config.toml
n_head = 3
attn_scale = 0.125
init_std_o = 0.0084
beta1 = 0.95
beta2 = 0.98
final_lr_fraction = 0.0
Each number is 128 + 32 x the weight over its row's rms, rounded and kept within 0 to 255. Layers, rows and columns count from 0. The size above them is the row's rms in percent of the matrix's.

# layer 6 MLP up, 896x224, rms 0.21, rows 830-860, columns 112-223
size [ 96 105 101 110 106 113  87 104 103  97  97 102 105 100 104 104  95 103 103 107  90 102  95 106  91  98  85  95 101 110 100]
[[156  82 173 151 112 125  93 110 190  91  93 131 109 147  89  85 126  70 166 115 105  96  91 145 125 149 171 141 130 129 113 153 121 192 136 152 182  95 120 172 109 142 117 109 130 146 114 119 120 116 126 170 101 135 170 116 180 114 128  95 124 129 118 124 103 173  98 142 118 152  92  80 111  77  73 130  41 174 106  82 146 125 143  98  98  83 113 132 135 138 102 143 180  77 106  80 145 193 168 112  90  93 153  75  89 110 115 146 111 113 104 124]
 [ 99  82 155 136 169  77  71  89 115 114 171 104 106 155  86 116 148 152 132 146 147 117 125 143  66 159 177 116 152  82 121 128 104 130 128 114  60 126 101 162 103  80 115 166 135 189 138 126 178 155 126 152 165  75 106 185 107 135 134 125 142 100 113  98 139 108 191 122 112  53 104 146 139  87  92 147 134 184  79 134  79 171 113 116 147 106 154 197 137 149 153 133  84 138  53 146 147 120  93 178 178 102 151 148 118 122 118 130 102 164 136 149]
 [127 175 124 120 111 140 115 150 124 140 134  99 170 153 119 128 116  57 104 138 122 129 126 159 129 127 175  92 110  92 129 107 104 175 167 111  71 154 131 110  99 175  83  93 136 156  97 153 154 105 154 136 154  94 142 105 127 152 148 109 181 124 109 103 125 146 168 120 113 105 153 149 114 143 120 111 121 123 138 141 109 122 127 116 168 113 151 149 112 150 161 151  95 124 137 141 124 118 135 136  66 136 151 122  68 138 195 176 128 120 115  99]
 [201  87  74  88 142 208  92 139  77 130 126 136 134 164 149  80 187 140 106 172  82 171 161  98 163 128 121 171 130 133 187  85 133 199 124 187 136 144  94 139 191  73 112 184 123 128 103 137 154 100 137 170 149 143 159 111 124 134  73 132 159 149 142 100 192 113  87  92  74 148  62 136 151 182  95 109 134 129  91 127 135 159 156 131 151 120 187 120  93 129 130 146  74 182  95 189  94 139 144 104 119 106 134 177 170 147 127 135 137 129 163 148]
 [111 109 133 130  66 173 134  58 128 153 166 131 161 101 113 129 178 125 144  60  99  82 103 147 210 110 140 135 144  80 112 119 126 139 175 114  91 139 133 151 141  93 105 105 163  49 165 193 106 116 115 155  93 223 124  80 110 125 139 161 145 103 167 151 123  82 177 173 136 104 104 137 118 130 136  99 136 144 166 151  70 175 117 156 140 185 140 126 170 125 192 144 126 114 125 135 106 142 156 189 116 120 120 128 129 161  99 111 149 198 146 138]
 [118 153 145  97 118 119 175 148 146 123 109 150 159  75 130 129 126  88 138 143  56  64 117 153 125 129 151 168 102 113 112 143 104 102 127  98 120 162 102 135 179 121 128 156 159 150 161 162 156 109 114 163 118 115 161  97 151 107 155 140 189  88  84  96  83 180 137 138 143 124 225 132  68 135  63 114 115 100 133 124 150 142 119  67 162 113 160 116 154  75 103 106  96 126  99 123  95 105 115  92  58 136 122 123 124 143 204 141 147 122 135 157]
 [117  90 188  96 141 144 122 148 145 165  90 145 111  70 111 144 142 128  50  95  65 163 138 157 143  94 137 158 182  50  84 193 109  89  80  99 153 183 100 163 129 107 157 134 133  54 149 128  97 125 108 153 133 135 169 138 107  95 168  97 113 100 143 158 162 153  70 124 148  79 143 148 104 173 129 130 145 111 171 126 128 130 135 185 119 161 128 177 165  98 170 151 130 195 105 182  57 137 174 146 108 138 146 134  90 101 129 111 157 156 157  97]
 [135 115 120 124 110 126  91 139 147 158 140 154 152 131 138 108 122 116 100 178 115 101 191 105 173  98 133 115  77  69  96 102  67 113  86 131 166 121 124 129 190 162 152 105 156 133 161  70 156 100 127  59 114  60  85 158 120 136 153 167  58  82 167 201 134 139  35 136  68 141 137 109 134 135  50 127 123 142 185 108  76  98 125 124 158 122 146 122 144 120  96 139 168  84 116 157 102 175 164  83 108 131 169  50 148 105 156 128 196 210 163 154]
 [185 123  68 116 158 113 147 141 185 134 143  61  87 158 175 148 108 162 140 114 126 140 119 190 129 148 100 123 122  96 128  71  76  92 112 142 106 130 108 142 136 135  95 116 143  76  98  96 104 139 141 125 129 197 127  79 101  95 191 186 176 162 108 117  97 130 143 178 129 184 115 108 159 181 128 120  76 162 179  84 118 155 100 211 126 113 135 139 162 109 100 147 182 109 161 149 147 123 134 181 109  81 137 145 145 118 149 149  78 152  61  79]
 [105 101 115 126 171 120 146  85  95 106 132 119 188 116 127 117  99 107 187 147 163 142 190  92 145  75 101 147 182 152 114 112 130  96 156 102 148  59  73 205 167  76 182 147  35 139 124 113 107 106 217 113 182 158 161 209 166 139 184 115 105 146 155 158 110  66  82  96 109 133 132 109 135 167 147  81  91 165 125 123 139 167 124 147 103 165  98 160 166 121  61 104 136 152 119 121 113 103 129 107  88  90 120 133 104  95 149 152 196 138 120  56]
 [162 104 126 161  74 163 105 129 120  66  68  58 130  70  86 113 130 125 152 103 148  90 160 117 159 155 161 125  38 142 150 172 135 157 117 161 128 190  94 101 193 127  99  88 130 155 127  93 196 134  92 149 185 123  97 121 116 167 131 110 113 132 137 163  84 129  89 131  97  89  90 101 126 132 122  97 117 109  88 178  95 154 146 139 137  88  91 142 131  96 102 110 112 108 115 120 105 158 187  98 100 110 168 117 112 133 132 160 135 141  92  88]
 [119 140  96 108 121 107 133 111 146 137 100 177 121 109 114  51 127 147 104 127 138 108  88 150 126 125  94 139 143 123  64 200 110 117 101 109 101 206 106 154 154 162 147 155 177 126 148 231  98 133 140 136 106 209 199 132  83  84 168 182 163 181 129 153 121 105 128 173 135 117 189 143 113  79 196 219 113 136 134 129  90 128 132 109 119  90 122 113 112 137 137 169  94  91 115 163 158 131 103 147 119 184  98 141 101  71 163 143  94 123 111 108]
 [112 168 149 172 167 115  91 147  78 120 158  57 111 132  90 151 128  85 126 151 123 152 117 133  91 147 154 139 142 107 133 107  90 147 122 138  45  93 136 115 110 130 158 117 129 204 144 179 152 155 122 120 163 149  86 125 141  67 129 144 103 158  77 116 109 142  75 156 157 106 155 140 118  91 115 134 145 182  73 153 140 101 135 103 153 149 103  84 142 140 117  97 145 111  98 163 112 140 103 125 118 148 122 167 176 128 156 169 114 135  92 159]
 [122 128  88 103 133 144 117 157 154 151 107 145 174 154 116 141  74 128 172 139 156 118 144 157 141 145 168 142  91 115 186 123 115  91 105 140 117 102 123 161 123 153 129 146  92  74 112 149 111  94 126  93 123 142 116  86  93  78 111 131 100 165 115 152 122 116 178 109 163 116 155 130 126 164 125 102 102 164 178 119 121 150 180 176 141 106 155 120 135 121 115  95 160 148 115  50 138  66 106 114  89  75 202 137 227 130 179 142 133 146 183  85]
 [175 118 104 115 112 125 161  82 215 171 164  75 104  99 151 188 110 117 142 150  65  97 118 129 143  97 145 129  95 104 170 138 114 147 198 115 129 136 179 119 135 145 183 100 159 165 162 112 154  94 134 135 128 108 118 151 191 183 157 133  30 129 124 162  84 125 106 127 157  89 129 155 155 203  86 162  85 181 147 171 114  75 134  77 168 104 144 147 148 136 164 129  50 114 135 147  81 131 148 132  93 147 126 103 176 111 166 135 101 134  99 154]
 [ 86 156 158 133 106 114 163 125 154 188  93  95 144 124 104 144  77 103 126 114  64 149 136 162 134 134 159 180 129 134 158 159 121 156 143 109 137 166  93 117 179 142 116 112 151  99 150  99 131  95 121 141 111 119  94 195 127 154 113 193 143 148 145  81 138  82 101 126 161 141 141 107 157  98  91 140 124 120 178 118  91 168  83 171 132 184 125 112 184 141 139 155 163 122  72 101  91 195 174  95 169 159  90  69 131 212  96 155 119 133 140 130]
 [113 155 110 131 101 145 180  78  94  67 170 136 105 151 214 116 141 134 123  80  81 113 155 127 132  99 140  92 193 172  83 149 144 152 132 115  84  69 152  76  94  91 120  86 130 162 139  97 120 136 127 173  93 141  95 113  88  68  66 142 184 131 116  59 125 150 163  91  81 137  60 168  57 165 127 144 182 102 126  99 101 155 135 152  73 168 155 126 157 152 118 147 151 135 152  75 106 103 123 127 175 138 175 103  97 161 139 131 123 181 132 176]
 [151 107 116  79 127 162 122 159 116 162  96 125 135 129 138  43  76 132 190  66 150  59 133 103 116  79 119 124 113 143 158 139 140 118 151 106 128  76 164 127 169 157 200  85 168 109  79  76  92 155 120 149 143  93 102 160  87 149 144 102 113 151 170 112 124 195  95 134  95  94 153 129 180  85  80 139 138 124 184  93 113  80 128 136 103 106 109 106 222  92  98 105  94 124  95 148 178 121  91  99 130 113 136 141 217 145 135 178 143 129 135 135]
 [127 142 130 139 110 152 181 112 116 107  86 185 190 119 143 171 110 123 164 105  99 130 147 174  95  99 113  81 131 143 171 132 132 124  86 124 114 115 141 160 123 154 122 179 158 100  44  55 130  99  85 142 161 155  58 138 100 138 162 111 143 138 141 109 141  65 109  98 160 150  88 158 144 121 138 108 180 157 136  81 153 147 130 166 155 165  99 184 114  95 142 186 157 177 194 136 113 143 145 105  80  81 126 209  98 105 160 131 154 106 160 114]
 [120  88 115 153 144  91 142 154 119  85 185 109 121 132 206  96 161 175 163 117 119 119 101 133 101 109 101 150  84 126 134 113  64 145  71 146  81 132 146 172 125 111 152 131 157 126 151  57  95 132 124 157 150 113 168 186 190 120 137 147 112 126 111 141  77 131  79  80 138 128 118 141  93 142 174 162 123 143 143 106 143  44 103 167  71 153 153  84 129  96 147 167 113 175  95 170 134 146 170 133  93 164 123  83 135 135  67  87 134  93 127 116]
 [158  98 177 119 131 131  97 158 167 108 118 142  87 114 144  84 142 100 123 102 143 170  54 119 135 165  93 131 127  97 150 138  86 199 173 154  88 102 110 175 144 109 157 142 145 155 103 179  96 124 137 114 100 115 152  84 151 133 140  90 134  88 156  94 128  49 131 133 102 104 140 140 106 112 123 157 128 143  71 143 150 141 127  85 147 136 165 151 157 214 189 133  88 140 185 146  98 115 157  92  77 102  98 150 133 138 138  73 146 139 152 119]
 [138  80 146  96 147 128 119  87 122  93 136  77 118  94 108 166  83 122 137 109  98 156 176 127 142 119 141 119 126  92 170 122 166  98 196 132  77 151 190 168 107 198  99 126 133 146 154 129 104  73 143  92  84 145  98 134 110 112 151 117 129 119 171 146 168  82 111  98 115 147 108 169  73 112 152 127 123 194 145 152 158 122 114 169  90 113 157 129 126 106  91 118 182 169 151 151 164 139 125 136 137 140 139 150 146  78 213 160  79 171 115 161]
 [125 129 132 155  57 185  86 100 121 107  87 170 131  89 163 145 181 114 139  69 121 158 142 157 111 107 192 148 167 134 159 124  83 177 117 127  69 152 140 133 141 128 138 117 165 168 108 123 124 133 112 142  91 191  86 159  67 164 116  75 184 148  88 126 101 102 134 157 137 132 117 107 174 108 188 194 146 108 115 110 129 153  96 145 146 165 161 167 151 183 126 103 126 176 158 180  96 139 121 105 171 140 113 108  75 135 174 102 120 160 135  82]
 [117 100 170 132 115 183  93 156 174 124 111 128 125 160 139 162 119 190  85 161 127 163 152 219 126 146 151  98 140  54 125 112 152 159 147 209  99 105  96  93 140 116 102 167 100 110 159 125 103 142 134  98  93 191 156 153 108 145 155  92 152  88  55  99  71 116 157 123 136 147 169 149 123 152 124 119 130 106 122 142 166 122 146  89 116  94 150  78  90 104 105 161 115 129  94 113 107 153 113 178 164 165 136 148 128 142 152  94 142 148 154 123]
 [ 48 100 138 158 132 110  94 106  94  69 153 154 115 109 144  81 107 149 125 112 131 110  65  99 192 162 152 135 120 147  85 166  86 109 104 121 144 166  87 136 161 109 141 149 111 156 121 116  42 149 114  95 136 115 100 138 142 140 182 132 171 153 160 130 205  84  61 117 132 124 120 125 100 103  83 152 104 131  88 117 194 102 147 105 168 138 101 166 141 149 129  95 124 157 169 178 106 163 173 152 125 146 123  83  67 169 158 175 169 100 171 134]
 [156 123 120 111  94 167 111  99 112 110 154 129 110 158  74 197 147 151 177 167 151 175  96 145 128  87 126 116 140 151 136 127  90 132 133  87 136 126 127 102  99 143 163 144  96 188 167 162  99 172 118  82 137 124 201 100  80 167 171 197  78 122 115 146 104 135 113  69 105 103 144 135 102 136 156 109  59  89 165 144 116  98 168 187 125 194  87  90 169  97 100 142  90  77 117 148  71 125 195 146  83 138 133 187 130 125 196 119 119  85  90 137]
 [117 133  57 113  79  81 110 100 111 127 141 101 141  83 129 141  87 168  78  78 181 104 120  96  82  99 151 109 136 140 186 143 156  70 195 141 162 110  57 106 109 149  91 102 165 198 153 164 135 161 104 154 162 185 181 104  93 156  85 125 107 167 125 156 152 110 103 133 119  44 161 158 150 134 105 155 132 130 106 133  94 138  95 149 130 119 105 123  87 138 114 136 122 170  90 113 137 143 154 150 107 147 138  89 151  51 171 163 125 127 155 114]
 [140 157 135 146 101  96 131  42 167 186 133 146  95 111 117  63 145 149 134 105  62 164 108 151 118 113 178 155 115 112 190 125 137 143 145 112 160  73  98 151 113 114 122 112 147 125 147 150 105 140 149 168 127 137  74 133 171  85  90 106 144 121 185  79 157 117 153 118  81 163 183 100 118 125 106 167 111 167 126 120  51  94 133 160 168 129 135 126 163 110 140 185 146 112 140 113 183 133 105 178 156 143 132 122 157 112 100 127  81 170 110 183]
 [ 94 119 136 101  66 133 164 118 163 159  80 121 141 173 127 165 181 122 120 113 151  91 106  87 109 114 179 126 151 184 182 118  91 105 149 139 101 105 162 127 117 162 171 159 141 114  88  89 142 159 139 180 127 130 105 201 132 142 101 128 101 114 158 138 108 112  97 125  53 122  93  12 146 120 129 120 164 112 121 133 156 137 112 111 145  90 130 141 197  97  82  56 112 119  77 100 134 151 122  93 114 196 132 101  94  94 111 165 104  77 132 102]
 [112 138 136 183 127 171 100 140  66 137 165  96 205 148 135 126 132 133 107  90  89 100 123 176 111 136 116 157 108 132 127  97 169 143 122 181 126  88  95 122 140 133 105  51 129  85 117 152 173 128  42 101 135 124 118 113 171 162 159 125 158  47 210 138 138 131 137 150 126  76 137  97 166 107 113 147 123 153  96 147 141  85 147 179 162 142  69 138 159  70  57 152 139 115 176  77 118  65 113 147 137 110 101 158 168 101 135  92 149 150 121 139]
 [128 140 119 150 104 149 113 118 105 155  38 133  98  97 163 166  91 117 144 128 120 186  98 130  71 181 119 171  79 136 109 139 176 123 161 170  79  87 165 193 139 146 137 123 153 154 170 109 174 154  99 129 117 114 137 103 100 153  99  74 126 141 153 133 118  46 106 118 146 105 103 134  73 149 145 171 167  80 114 198 111  86  76 188  96 135 111  69 148 159  98 145 178  85 132 159 147 136 150 110  85  80  86  64 162 143 131 149 129 128 125  90]]
# layer 6 MLP down (transposed), 896x224, rms 0.204, rows 830-860, columns 112-223
size [ 87  99 108 124 100 109  94  95 106  92  95 114 100 111 104 105  92  99 111 108  92 102 100 106  84  93  86  89  99 111  91]
[[241 128 109 147 179 147  86  73 114 117 158 144 140  91 100 184  96  98 135 134 115 111 109 133 169 121 154 148 114 144 102  84  55 153  98 171 154 145 153 164 104  91 140 123 205 125 100 119 160 107 134 100 121 111  81  73 136 134  95 106 127 177 136 161 115  98 112 129 156 130 119 115 132 138 152 118 131  73 117 171 103 109 164 107 100  98 119 112 126 167 108 107  82 135  65 157 109 121 115  60 157 105 155 104 164  95 115 124  99 102 189 150]
 [ 61 157 160 116 120 117  58 107 149  99 100 144 169 132 143  83 123 184  90 111 120  74  84 152 179 102 114 133  96 171 143 185  64 141 120 187 155 142 109 178 124 110 127  99 131 155 152 112  81 102 142 128 107 126 106 173 101 126  97 194 116 133 126 143 179 146 162 116 165 139  81 151 131  79 118 145 107 106 131 107 132  88 142  98 135 208 113 131 133  91 134 165 158  87 144 119 115 149  84 134  63 136 166 173 102  91 115 104 159 144 118  86]
 [116 105 142 126 133  27 170 126 104  46 117 147  85 136 119 165 181 178 122 164 176 185 127  67 123 131 111 133 151  45 131  94 141 119 150  66 129 187 138 167  88 161 113 128 148 117 124 161 159  90  98 120 157  82  95 127 143 127 132 138 144 124 117 112 116 122 116 137 130 118 143 103 126  64  66 134 125 125  91 124 106 138  74 126  85 144 148 137 139  82 209 155 143 137 109 138  87  90  97 134 179  55 132  99 150 139 152 152 135  60 113 121]
 [117 141  77 150 143 166 130 140 121 161 105 158 155 200 136 122 135  99 163 143 116 162 116  83  97 104 118 188 135 142 159  95 144 200  94 130 154 150 142  84 133 107 120 117 123 162 147 134 168 160 141 173  88 141 142 101 180 166 105 165  98 168  76 105  76 163  95 148 112  90 128  98 126 168 125 118  85 134  77 126 160 177 117 152 149 114  95  93 123 167  92 136  95 208 127 187 115 148 129  89 104 131 160  95 142 143 178 103 103 120 124 120]
 [193 148 131 124 193 137 132 137 154 176 119 136 169 131  95 127 179 113 181  94 174 120 143  84 131 114 131  99 118 144 147 105 151 134 111  90 102 121 131 117 101 168  89 120 112 147  88 100 161 125  84 134 141 149  89  53 142 118 182 117 110 111  87 134 117 117 160 138  83 122 188 184 135 126 136 110 120 133  68 127 197 141  87  71 112 101 128 135 118 145 137  91 179 163 135 131 133 139 145 123  88 156 119 161 116 135 100 101 170 127 111 122]
 [185  61  90 115 164 100  89 120 117  89 136  84 176 145  92 131 141 167  70 194 144  94 127 152 169 108 134 112  97  78 142 173 136  87 143  85  94 187  90 177 124  69 151 120 160 161  45 187  96 171  78 135 109 107  84  79 151 105 134 150 112 111 151  92 161 150 108 122 113 198  96 107 143  81  81 141 142  77 123 120 143 119 157  89  58 105 126 169 106 126 149 133 175  79  65 110  92 173 166  75 138 150 153 125 111 167  54  90 175 120 184 119]
 [190 169  78 169 118 109 139  89 137 129 133 125 145 193 136 104  88 134 151 161 130 109 148  98 114 120  88 120  72 112 148  87 104 150  86 127 156  44 176  81 139  94  72 128 163 154 112 175  74 125 128 140  72 115 157  81 131 143  97 122 105 115 110 100 121 132 140 124  57 125  67 107 125 114  93 133 230 189 138 126 128 113 109  93  79 124  84  91 131 135 140  95  79  68 146  87 196 125 197 154  84 111  92 120 123 104 169 130  92 120 161 138]
 [186 131 110  67 134 173 110  98 118 125 134 133  99  98 137 131 169 129 154  82 120 131 130 138 136 170  96 100 118 118 112 154 124 115 161  83  64 107 121 166 130 140 159 139 145 110  76 141 147 136 117 142 125 122 134 140 114  98 135 146 151  89  90  89 132  93 150  95 128  76 116 104 112  90 103 133 169 148  83 156 153 155 178 149 196 160 135 175  87 160 137 189 152 155  94  84 141  93 135 116 143 108 155 120  72 166 128 143  62 112  71 149]
 [126  99 115 109 132  64 156  93 133 113 224 133  93 114 107 149 131 113  96 130 140 154  87  66 120 127 191 144 176 104 173  81 115  66 136 148 166 113 168 110 173  94 108  75  90  69 119 182 139 145 161 121 146 161 110 161 123 132 128 134 124 179 163 151 137 124 156 107 163  81 174 173 130 113 128 157 126 171 122 149 131 101 123 118 139 106 169  70 103 100 153 187 149 110 149  96 112 109 115 118 110 191 112 170 164 134 117 120 143 120 120  94]
 [227 152  84 113 194 141  98 154 213 131  45 109 109 144 135 116 121 127 142 180 127  98 140 201 102 124  93 133 116 144 131  81 101 190 148 111 132 171 175 105 125 133 116 110 170 176 156 125 128 133 120 174 118 141 115 116 140 169 143  88 197  84 151 156 135 164 147 110 124  93  97 150  75 149 137 184 174 144 186 146 119 133 132 117 102 133 120 116  77 149 137 125 181 137 156  83 138 131 178  87 185 137 118 112 106 152 162 146 108 118 121 162]
 [ 96 126  84  86 197  82 116 144 102 108 141  99  86 170 166 158 143 134 136 143 142 107  74 171 149  71  90 113 132 185 125 133  74 132 188 199 105 104 115 118 164 162 123 148  51 128 122  69 136 123 173  97 136  93 140 136 105 154 154  89 137 131 132 166 183  76  83 167 153 119  95 135 149 118 136 158 142 148  75 138  95 119 130 149 156 135 100  95 144 118 164 123 182 114 126 197  98 168 133  91  63 127 160  69 158 130 171 110 155  90  76 142]
 [153 157  86 147 135 125 162 184 123 145 154  61  72 105 128 157 156 148 120 147 129 163 143 153 141 128 170 146 133 117 127  96 186 103 151 100 108 161 128 113 184  70 108  74 108 144  98 163  91 137 129 161 110 113  76 102 174 120  94  81 135 130 133  96 125 151 118 125 101 118 133 144 177 145 109 139 127 122 146 114  92 128 119  73 171 119 146  82 146 147  85  95 102 151  80 183 124 182 116 130  67 122  67 129 179 112 152 118 191 119 128  98]
 [111 101 121  96 184 147 122 125 193  68  96  68 164  89 152 108 145 153  85  98 115 128 149  96  79 125 102 123 139 130 113 170 114 163 109 166  85 128  95  89 150 160 140 108 107 153 130 113  71 165 134 144 138 124 157 151 144 129 130 131 151  80 171 188 159  90 103 179 117  36 110  94 172 178 129 131 123 151 146  76 123 129 110 136 128 108 146 134 146 154 155  76 103 108 168  73 113  55 147  85 110 167 131  80 180  86 150 125 128 172 133 155]
 [118  73 158 176  99 149 109 122  95 103 188 150 140 167  83 139  99  92  89 124 135 141 204 168  96 132 133  75 120 160 126 109 140 131 142 207 123 111 155 136 130 178 133 126 185 134 118 151 191 102  93 112 131 145 133 163  93 134 111  98  67 119 136 165 145 177 120 150 126 143 148 113 119 179  83 102  82 144 149 158 112 153 154 167 140 135 107 147 134 192 154 173  86 106 148 104 148 145 104 145 143 154 136 145 134 152 150  47 133 114 124  86]
 [112 151 126 122 118  96 115 135 183 171 144 171  91 145  78 170 141 128  91 166 144 138 117 150 123 106 138 143 168  99 113 150 198  90 131 127 149 190 105 110 126 133  69  75 116 120 144 171 196 161 173  85  95 114 151 153 117 113 150 135 199 209 112  60 155 175 120 133 115  69 193 143 146 119 120 139  91 161 185 114 113 131 172 156  93 110 107  60 168 136 107 166 148 153 136 142  78 141 112 181 155  63 109 112  99  85 115 133  32 125 137 164]
 [ 73 150  92 167 131 152 141 111 104 146  92 143 119 162  97 116 148 173 162  80  94  91 123 218 130 147 158  92 113 185 116 100 110 148 109 126 140 150 153 102 119 112 122 171 129 170 148 150 146 112 184 124 104 143 124 130 133 139 137  93 122  80 130 165 197 127  79 109 175 125 104 151 137 126 111 171  83 162 154  30  98 183  98  99 141 135 176 144  95 105 124 161 134 122 134 117 142 105 149  82 142 204 152 102 135 125  95  93  89 182 105 115]
 [133 130 178 168 127 123  84 119 103 105  67 126 112 141  91 198 107 163 108 174 108 133  92 137 138 203 109 141  99  77 123  92  97  86 130 204 102  97 142 116  71 110  75 155 138 162 176  67 123 161  93  76 133 132 124 140 148 132 146 146 118 105 128 114 162 139  95  87 113  63 145 139 197  70 133 124  48  86 145 171 151  95 136 106 119 105 120 201 144 146 106 116 107 143 130 163 107 108 107 126 102 149 134 116 124 114 182 107 102 131  59 138]
 [ 67 108 153 142 142 138 172 142 115 192 108 115 117 149 127 161 124 172 169 102 108 158 118 111 113 102 110 126 144 240 130 175 150 127  91 153  74 107 133 126 144 102 167 125 161 115 157 189 128 122  86 120 163 144 145 156 181 149  58 128 136 118 123 160 126  56 159  73 139 120 149 175  94  95 112 167 108  96 127  88 140 116 133 119 168  59 140 161 179  75 157  99 100 114 141 104 128 111  84 127 100 179 115 108 216  98 113 140 144 159 101 135]
 [100 106 103 127 120  96 158 113  73  91 141 123 118 137  96  68 104 154  96 137 207 140 156 117 131 118 133 161  98 116 139 153 151 114 150 206  99 154 199 140 142 101  93 124  89 140 153 159  97 105 118 145 189 116 152 135 160 153 123 145 140 148  42 136 129  98 123  81 156 105  98  95 186 124 103 165 166 118  99 138 165  90  86 152 122 165 186  94 173 107 113 222  60 201 160  89  89  94 159  95 136 132 125  66 113 108 125 160 101  80 154 119]
 [ 53 151 153 187 140 153 170 130  96 144 194 166 143 135 113  76 152 198 146  94 157 141  97 123 105 119 133 136  72 183 103 121 147 142 143 155 165 123 170 104 135  54 110 137  98 162 156  98 150 141 114  81 125 133 140 126 185 127 101 108 121 131 148 182 174 140 178  90 108  99  95 148 170 130 106 129 114 178 157 127  99 127 112 224 141  70 119 131 110 131 145 117 140 114 139 110 115 144  99 119 102  86 156 105 111 108 114 117 158 131 104 152]
 [102 124 165 172 163 143 116 167 150 107 109 152  95 173 151 116  86  95 180 152 128 129 159  76 120 132 144 145 153 159 136  96  97 118 136 165 158  92 125 101 127 160 109 115 138 142 157 126 120 119 130 110  77 120 154 105  87 144 134  74 185 192  38 160 139 160  71  94 128 126  82 133 181 228 153 165 123 116 155  78  80 100 142 111  67 159  88 144  67 122 134 134 155 127 145 106  93 119 166 143 138 100 191  64 107 157 145  91 143 139 138 124]
 [ 97 150 144 122 147 134 138 126 127 101  82  68 108 157 114  83 150 148 160 113 121 202 145  97 102 118 127 109 110 106 122 159 148  73 190 131  99  84 148 188 137 150  87  79 109 105 129 144 104 203 165 154 147 140  84 123 134 126 104 155 155 118 166  83 161 191 117 124 132  65 120 160 158 119  76 108 131 157  30 114  69 157 130 131  90 141 147 162 140  88 110 115 104 199 193 136 131 108  85 139 113 161 143 135 145 158 108 102 101 149  66 139]
 [130 180  76 103 123 132  41 149 169 189 130 151  96  75  96 176 127 161 109 135 109 166 135 148 125 105  92 168  97 153 125 115 124 117  91  82 103 111 142 165  60  77 149 175 149 123 180 127 130 154 167 127 152  92 140  93  88 121 146  70 139 124 144  92 126 121 173 126 135 134 197 141 137 105 123 155 166 144 156 170 168 124 103 117  71 133 149 143 107 103 140 136 170 157  95  91 131 127 207 123 159  91 149 129 105  69 151  49 161 133 105 122]
 [ 66 113  90  52 104 179 108 107 168 108 169 122  86 130 161 123 134 156 242  46 103 134 118 116 125 159 164 118 144 163 165 169 158 115 111 182 157  87 123 173 153 123  69 113  86 148 154 118  99 146 121 106 100 160 129 114 141 123 154 101 186 140 108 104 137 113 171 104 156 112  59  78 162 146 130 158 191 157 137 112 173 131 117 143 169 130 106 113  85  63 139  97  77 156 175 118 147 154 110 104 156 146 179 111 168 122 145 133  93 163 144 133]
 [169 138 120 122 166 105 179 176 139 152 152 113 160  80  66 155  95 124 138 105 136 162 138  89 185 128 149 102 139 145 169  59 129 196 104  91 158 129 171 100  91 131 153 115 197 160 134 107 179  83 135 114 137 160 127 136 127 154 134 114 104 123 174 132 192 176 177 115 122 138  99 153 118  68  89 143 137  82  86 162 148 108 114  79  98 182 133 109 140 118 146 168 104  74 181  95 141 102  82 122 147 127 136 136 165  95 166  70  85 153  98 101]
 [129 147 136 153 124 136 132 142 119 116  93  99 135 112 131 115 184 163 139 141 145 150 148 158 132 128  92 101 110  92 157 143 142 143 147  70 112 119 125 114  69  93 109  83  84 144  98 110 181 137  90 161 118 166  90 150 101 147 100 179 168 125  97 178 102  92  95  94 193 131 145  65 163  96  97 141 198  94 122 171 165 109  71 123  98 126 144  77 105  91  98  66 119  83  81 125  69 124 126 163 125 128 115 221 110 180  72 112 117 170 131 114]
 [111 171 139 155 175 122 139 110  83 123 182 134  99 108 121 169 157 119 115 140 119 115 110 118 109 177 156 121 178 119 131 122 133 105 126 141  95 160 113 105 155 168  60 149 168 110 119 143 111  97  74 106 100 124  81 133 133 102 157 100 159 130 144 117  69 180  81  47  90 151  84  98 168 203 162 197 173 136  85 132 245 109  90 169 149 123  70 112 148 121  93 142 190 112 191 157 114 132 156 188 137 118 112 123 153 153 123 169 182 141 113 147]
 [150  80 138 150 116 161 142  94 120 115 141  98  87 142 177  92 119  97 112 148 111 133 167 123 138 116 133 107 152 100 127 127 115  78 121 158 152 175 129 107 168 166  74 112 116 139 154  92 121  98 121 131  68  87 147 169 193 113 112  97 147 143 156 117 152 177 136 144 117 132 117 113 132 188 109 124 114  80 165 148 118 106 188  69 103 131 136  99  84 157  99 102 135 120 118 147 102 155 180 124 125 121 133 168 150 101  63 111  84 160 150 144]
 [ 72 134 164 137 152  74 118 134  81 168 164 150 116 110 112 147 137 135 155 104 197 165 126 119 132 132 123 139 129 131 142 137 122 104 127 107 142 126  94 117 111  91 167 142 124 145 175  88 124 204 131  61 168 140  91 140 140 147 108  91  69 143 143  78 142 156 145  69 100 142 165 161 125 133 153 113 124  85 108 149 165 164 146  95 148 134 156  80 128 165 164 111  78 182 145  65 181 134  77  83 142 140 119  47 124 165 153 109 143  84 108 132]
 [ 97 124  91 109 166 104  87  81  98 114 117 125 108 146 147 160  93 126 178 126 120 113 115 220 151 120  67 118  85 147 123 163 144 129 114 160  97 142 108 122 164 145 103  93 101 167 131 120  92 142 155  71  14  85 174 112 127 173 123 111 131 104 184 153 116 142 139 135 133 101 138 139 116 132 108  88  93 102  82 125  86 116 167 114 208 163 110 115  72 101 109  69 150 174 133 111 151 148 132 101 114 159 156 150 150 141 207 147 135 144 119 121]
 [164 121 125 128 105 123 147  94 123 140 136 115 127  86 190 117 141 121  92 168 109 141 178 145 105 128 133 157 176 155 112 130  69 107 143  77 120 137 186  90 121  87  95 195 150  93 111 143 134 143 114 137 207 118 167 212 118 153 160 101 142 132 140 145 157 204  73 134  91 108 178 111 125 140 145 156 197 126 122  83 147 156 149 167  93 144 181 153 151 114 184 127 161  97 127 125 122 162  84 146 142 160 134 138 111 122 105 133 202 102 108 113]]